Each number is 128 + 24 x the weight over the matrix's rms, rounded and kept within 0 to 255. Layers, rows and columns count from 0. Numbers have three digits each.

# layer 22 MLP down (transposed), 384x192, rms 0.219, rows 328-371, columns 0-47
173136148104127122104129104113169132148145130067086113088131125108127098131128104134090153129158158075135127156118139105119107104147131089125161
136097107091102127104109076112089139139122156168116130135125107131142131142104143119110108121096143145071132144135123146111175125109170126132141
116109079105129127140112114114092090115093114130144114125122131149109118134114139151147122156145168135154112119127120148154150115179139094123098
131147135088167109150169160107150108114125124114128154102140137123111125087144120108153064137134126133157109141120098125155133123154165144124106
093113116113112124099173117122120120129095097111137126103115123118095156149133114130118176112162138145147138122085170130134127135153141138128149
138173111096127126133143144143168106152125133150104175133184124100133167145135128134134138116106121140119129158122129120109119091118143075141104
124135102126136087092127114113122151111153182090119087137076173096142158147096147120135107165138118111153099137091159095173124114159154138105151
103116101160153109128117138181140059139108122096096137185135144138093108128086120154145157102111138137140115090150145096118096114153093097093129
122158098125118133159123096160069107133111141085098155163078119172105106132152104108127115129128141113173136138148152100124114149130145131125190
078136099163143160136126155163166145116101151141091125181131131140131117137146109117111122107104100115153178121108159131108098155124101102143153
082147140109104164144120162169121078148142087116179103146132131128093114134112134123147118185147168114113121150125165137145101114095120108181124
086163134134104099144139170129080138135119161097110128130116155162171118150127090090152143128113151145086095120152131135138146103123117143132141
104142133113125136106086128105121147133117135134173060150123127097127129134116108122147158143094086123099119131135156156149126124138127145113134
154151163146109138124118122109147134146148161129158102168144119125138106133095146120135127107149133131136133137137091127119123123141108137113141
140154108125113127160125114177124177117122135122133123123118111132210110103121146093133111118112154153135092082071140155098104110143136115164134
132108167126171130139149124112130117115117091163139124148174122116149124136096136156119125106136057098134119132106169136115170178084174141168136
128136114113131111112147114134127096118143141131144134165141122089140084103124157155114130160152143118130129123147131117121102133126121163142159
109165101115115130096136114128169138137111146098114134115132159099109096122145137125126124163174139148145095107110103200144137095162114148130117
117107147123164120137126143119113120109126101125106095165139133100112127141122076144133044121159118109135112141095156086123081106152112156108126
104147134143076114108145136145136161159145126110133119113156084161142178130143099115109134094167113119082105120120096155121097135154147120138114
184133162135145125145148117137070103128153129120140128122140129121105178117093115087114186124143132102142142130096129145126168117161110097119122
165115121123109130129134094092113126117088117102089133151112109119112155128114178140132129127151087088104051182125125145146185101086134131117105
150111128109135104144148131087112156147133117107137110125136112095126100131124124092168109120160111156194097145127102090148145094133133131153115
123082121139155150109100123148116147110094135162161150133128162157180112115140107144160131117117102135099156095125141117110138114104127120154110
102126155131136192137141109140113113110122108133113158130147090126149123123140148128132109121156115141121140097117113119144148118141159117155131
128116118096118161122145148114093142048098095113098092139122081106147163082128115096081109103157139115134149172109162128099141093119111126130134
155158157128112152168147095129158112128151107103132079171156112112092154121173165144088121115115102138157147147121119116109142104110124157192129
108126141157130131078148073144172138151157169113119149127149169103141141157129141113101131127123141100110091155167152133098127146130112122099149
121126111107121133118160123126177170092166104100150140166125082130104120134112105137111133152095096107106074154076117092123123117075106134119142
100170109107146116139151122128150162137082134107163177147129086105117129122142159116139098109127139093095090153153106132145137144134130163143158
131127143077105118120106103150126194101102148185104111142151179113113102126159101082134166105118107157095116090160112129181136160120088124062117
055116136130083075132186115152146156155129129137140143176122086122160168093102114081127146112126124128133129161109069135135127109133151061117136
135127104122127131127108110116122125115093151150103108122136169119121135122120048154182139115098143150095195178150150136127110089127140092130128
128105116120127124130128103122109114139125135134121082187128125128106128128098105103074119165103142120143107150147206167131121129131116159111181
128149138147118101133146109135117132151125131098112111107096144142165111113176131120181129093111130154091162080083105138081167140145099102136083
100085138074150136145144131129111118119127139085079092175085127100139115103179142123094158182130123171134133112138147140166154143162150160123100
111132126131086120141205144106064132110106116120087112126083156155094122126138094129124167129072141120116148136071109112146133088099102112101119
154116122101142128166121136133134128141120121050152126131166157119153104079115136123132090146142139117145152149167128125115123168125126109163100
104079150154138109166157127134151134118140079124149113180122121141128105123128101155142108131137137097148130186118121144149091138156138156132152
126097084116150145115117129127136113141150145125121113143158144160125124123110057134134116127114119122117133128149130113120096134145117129140125
151149096125126149148132116101117154095109114132115152142169146118143139099105128127141133117123135131095113188131147122123170108114130099170154
142158143147148118107143132120084101162148174130144117114123132114106110152112104136118130100144110176159099109148143120107145140164109124116094
134123136127124074159120142095108171142153114134143133114106163133124117101159140133094144149114140142127114126103133088172155132082103151122156
141093090127138118152134122123132144141147125136151128114121150080134141169176115131094158123113140123144151133119133109121144138137109150094207
# layer 22 MLP gate, 384x192, rms 0.214, rows 329-372, columns 0-47
105101163120143117151136103130161082135098136102184175109120086165159117094126143117114119126139108125167079091080163157120119151164135136103128
096135144153100125151109128158130135128137147126150118152153115113118144136125103100113099144094110114070127156162130121145157131115126152103120
158127136144123180108117114142132159129108122122128148128095137103117149134144128145121146130150155119117109103131151100138134121145120169114103
106108144099175142109125143089117083128115134113115101113130139113128083133098165160084138118139146110171103104113108162121163082115100147150098
155114081064145164203143107113123108108148123125095126117114102172163146140135141140092126124104103189165136105138136100136137131129121160141143
112135135141130149117137130073128153145169132116129117151118148114177130168115100093145103115117161116091122112151146133140137118103130145111127
125106122152153125145120131099099193126146172141100143185149124147091137139177134085149110151125122151147113092117144167121085103147132140142125
113140104156126148089123135121129155074139128103103131160119128093143096112129115184119129109142112161185148149122121150117110113134092121089132
152127129144153124110164130095164129149129115114162116141120206123071077150167125151118129064144081154069120151120135147148101128112120117133076
111135090128110126091125111091110126143095127147128143130115121120113123087154101175176098144134120114155093117142121135097105151146103125147093
110109129169093163147056121128135134137132139135115166153130091143117110099114103081124090135117092140110171141097095080134140114150154132123120
099097109171098099106134115108110122120121191107105129144104140107076127129174164142116138126153113105102129125138114117145114073132138129125152
114130158162112118120107138111112084145149123154179141110101134126136107130158130137143165134167122102110138171125119170125190174076153140143132
075071102121137131141066135133103111155146141124165129100129103142097079114112122155129159133099083144150135157155155086158135130180109124110122
137128115111127085138110078062114099129112092098135144160165158146101152145151135068108174117121109139117116104152082128168158123092119132119088
137092169120136105091114148136160106154171133125096108177179190118142109114129128053123115117119130124132132147130127143149140113121126099140129
128119129113104151130145100135134090118101149131117106142159139195141098150150099111140144147124165135085141137105154139152180139133099131134145
168114100118110114141123126110143121144135092121123153103140131126142177127089139114139112147150138200114141115139125152132143146156149150146115
129110099089094158105125159157139127102107137121107121152109124096135137117124081129099108070119141104130160119132126126085134136128127121133177
155122141108143082128126119111138115127112125076106129130116144153167165128126126128129128137145106155148160121150110162127136131177121085150110
073111160114147138147116128095120151151159170071132117133122125128169147118148111147124140155141120137147162104169125141143139094139143127108120
140159165168139119115111167111101085139176142129107122169122147118113125109184188185081114159141060148160122124149142151122135114101141119134131
098175129112092150151118131125106116167118158109097138098126129111092112140110127146126169140110141135119110114129092082130081151124178129141095
118151105131148118119104144110119132100145088151103142092170161125152109125135153117122123102154131137129155090145130102131173159124138111111109
157176178088117142170107108128125110154162121131121134156115153143156167107163141096144101144147183123097134131107114115129158104124151147163128
148055176126079143077139113104139146122099136141146139139117141135112126146122092170120115129142137121129087139142139122135126101108109129096092
093142135117085129116136118107149099135103103102112143123133130155121114098107099117122160115116120125121131129091115142088126065129141162115126
114112103137089119138133123067166193122095157162106113156137138134108105148114170126117125158106153097139084166079144146104101086119116185137116
123165109167133092087146125124136201134129110123132137114133149117117153128125090130098126099107153119172148135140203093122145134132153121082118
116117145145114088125146110099093129089136107192125112134169117176135140095130104127132095185126083107112111154169096121154138120111134143119140
104147124090122125136146151073139146131087180183173121154156129149163108131128082131188151088113076104110108128135122119107114142122146068148087
142135109137135112111131123157138080134117150164070118107193111135163100085122038127132153107131120091144125144146116141127131069182103126141120
179098113149135141153170140144179090114134185114133159148122159105144118142116133078121129182114140120106117092150130133130126139121181108122148
109129168155113112127140144128133126169131125102162153119139132116136118147130117112146141147124147120137121110131129137163142107127186112142136
143121132134116144110148154142114129111146144130110162120119102131135117118127152115136119139071146143119134142126146129153137096115121087126144
141115112117160153108130155169123119118117109106155138139132116131145115139126087101142175086110111123137120141137160135104113165125127130136149
137117130152108151132146151135132122096129133107140150155139108136099134118105154103116148153100133136106107137131144139123148108128119129125138
130113137086145127126110178131161108143117129160128098130113136130134092130116128088153165104175079151118146162122138157126131111182116098169123
151116144151136137110096093089097123116126129127149093132105140106162126093108147159119134134129077160173139114128121131131082143140167146121135
108123075169123123100161106109127134114130122115124107132123130137104121106137141096152158106109142148132092129131150178142118118138140137080145
112154115144132145147159112104096114093140110133121137100125148112121107137123154121059164162123074133185101150083114172148123157159158122119155
119157100114120133126110111102144121148083136139167124122141158121116115120122125175123084146181076105108132159140139127112147166145142096133112
109156129116120124116155081138123126153117128158101128128134133153148143121140139081100145140074169156092130116139079138090098157130125146085126
105137091142152108110086160106110124117190136120128127147124138120138139102142115140145144118125148097161148087165107120123155145151123060123168
# layer 22 MLP up, 384x192, rms 0.214, rows 329-372, columns 0-47
098172123143160112116111112093109126132144086120096118136095145151144134144148119134115166105152131137157152121123165131116119119124142131164117
165112135118126123121143078148128173155141097092126137109089156142143153148109119109130104137137114139156128123086117119103120149104122118117120
100136110130122154115156144139148166148128104121122142129077088131166129130149111119166158091124119124080122136148102104110143131121073123152149
160105142176139114158098136120178161144111143094149132140158133097184097118134120158172103155110139109108135120104172088120159116111094089130117
144130125161115149080141111121148128146166069118156076148112131126158131162169129124119115151136149084137127137121099128109158127135121144086130
130101159123113116108152134168103149089122117113124118185121152126109101149140173120110092133107123132162098136119086116127086143113132118127136
125122156120160112166130146134143131111113125054135128108087157117155181127114161158160138113130106197113117143120129103099122158119176116131123
154094117123146139156127142113137199120122186126077132142088132134105094129087090142128100127136106120141106140134130135172146093160162080119103
164125127127109124112137147118128106117139127136121176162180103129137131123139118112141140143144094104131096151109121090119072152136138123103129
128139105077110133150160147131160120088110122129081102095152148124113093127156153148158182117145146131114111161151096116133115108120126122126096
134126149111155145172135160099111153130154134121137148131134122151123168112136160128160142090151141143106126145150118165163140139100124134154140
135135144084130162156111144124119142168125101129120103179166118137135128115113137138134139139145134117093118161095132093172121116081130160068122
094141150149119167107173136111149086120109076111166131099098132085157125128121142179116091166156096121150138117091163134090065129086137125153179
127120128145154117127130104127061193092160123162142123123097159099141131104108121170092154152123095120143126122122123163138115138126114128179076
121141105128117111136150137154147152152150096109100131140110133153105124067115099172119114105142155101136141107155129120119100141153124134144094
132156107127154162145093134129110154076144157107116139116129125101122185143121166133137136105119168124079128149050119138107092129142160141117110
149195105155163146112162092144097121134142126126121126145122128177166128181124115145085137102117119141139117140126078109105206164197149139123157
125145124131122113141148112137148131162144123109113125164140126108096088111134138139099135152145139166143149090116126129133161104139127135097130
106159135129084134098165139096124119084166144127099126125101115140150116092157135130126168122098102142152133156145129141125140156114117136113115
155091169079138107138176130064092148148150080125136155120110141169152133148147080125164120128158133115144127097133133135096090108084148131136145
130073158123126080153091125156107121134116147076139111105096111082060139113080115159174095108122122144147075129135163113136096131076127142138112
132116103149114136137120169153099129167145147146159155123115153136112155105120136120118140123099129088078134117156139153120147114112142158124131
151155152117146135109127123122149127120133100159117115124116123175131100100090128115126117125118115140111109136107135111116187135109110093125167
099124119144130159157085130136149143117156139121109132134087100127139153096126134139118149183130118138126087145120125107133120107137106146114130
124146144173160145110113128159126119120113141117141128113143164149114110118041117114131110106099102154163137125113136084087127157128128132100105
093133138112144157128142135124110123165135143133142159170142097132139142119100179101178121125130107148087160120118090145141122134111142107136155
162104091093135106135116104105138101155155142143109109116134135131203132130158139123123138106136145155130113116136132144212129132137149133127121
151134104131141099127138136130137140123150101136115112077078135111113140156162106092142152123106142167128163123158133153191117148116143129111126
101139145141159148118099129112124091140096149115132138122129143085113147137145104120128135112128101078094102117134093173145147162110156099100103
164108137100099108105137199107144152144070123096156082123115145119127155106096090126092102165127104166104143091126163097134147131127157127141146
115098122134108124109100144111146129115125138123140124137136203126152159136102067102159132126114135164137147165121098110125126114121120104085118
124129144135133132148114134173135176132128122174097155113091153107108173144147134167126111176138099142139117130143155141141111095121065117093124
093128148115120147140141177142121140107071109095117104113132117125132129128136182143126162117156150162081151140095131128090130071126145169159093
117140157115113153087127127113158115177166151110130123126126102078141119179104119092142108167121094141119127137130119161119122122099157162140126
154061104121148111113114136152133100131105143139173124111134121092154141147171114129127128128136154131141151145088092124139137130118073147145089
121099071121109111139143136155148119169146173144120097161106110090092187109130120124142110126095088107138080115105131102130172139121097100092114
151129140121118136167092123078105133137158123100142099166132114147139147121143109138170124134151127169144094109134169142147144122117112122153112
165151125102138120121115147070098113123079145113127160116119177120149167129104133122164127127106093140160167084123151127151073130104146118122141
090114143098146147139167114102102107137096139159096129139130121093086158145173096105135097154141095132147078111144140136123088105102131145146108
125148129114057110069140129117189151123134105104121148130133115130103124115112105161119128131121137114081105077115094089146112124087091150119118
154143134141114160119099123138120112125129128125160145097111117144167135146144113123125137146116183098118177154113139174142105121119101128121135
073160116119158151114159136153144094121132088105094103155123093160152103128126112128123181099174129105128121155117106122121148108137121131150136
136161116144179138135135166164123090128133158132172092129096137110087092093147129145105125179084133148130079164109124136105147109128140142099149
157098104179109103118140103114127117172139151137116152113101114141089136104119104146103143137121102109140123099113080138128114115113141122092131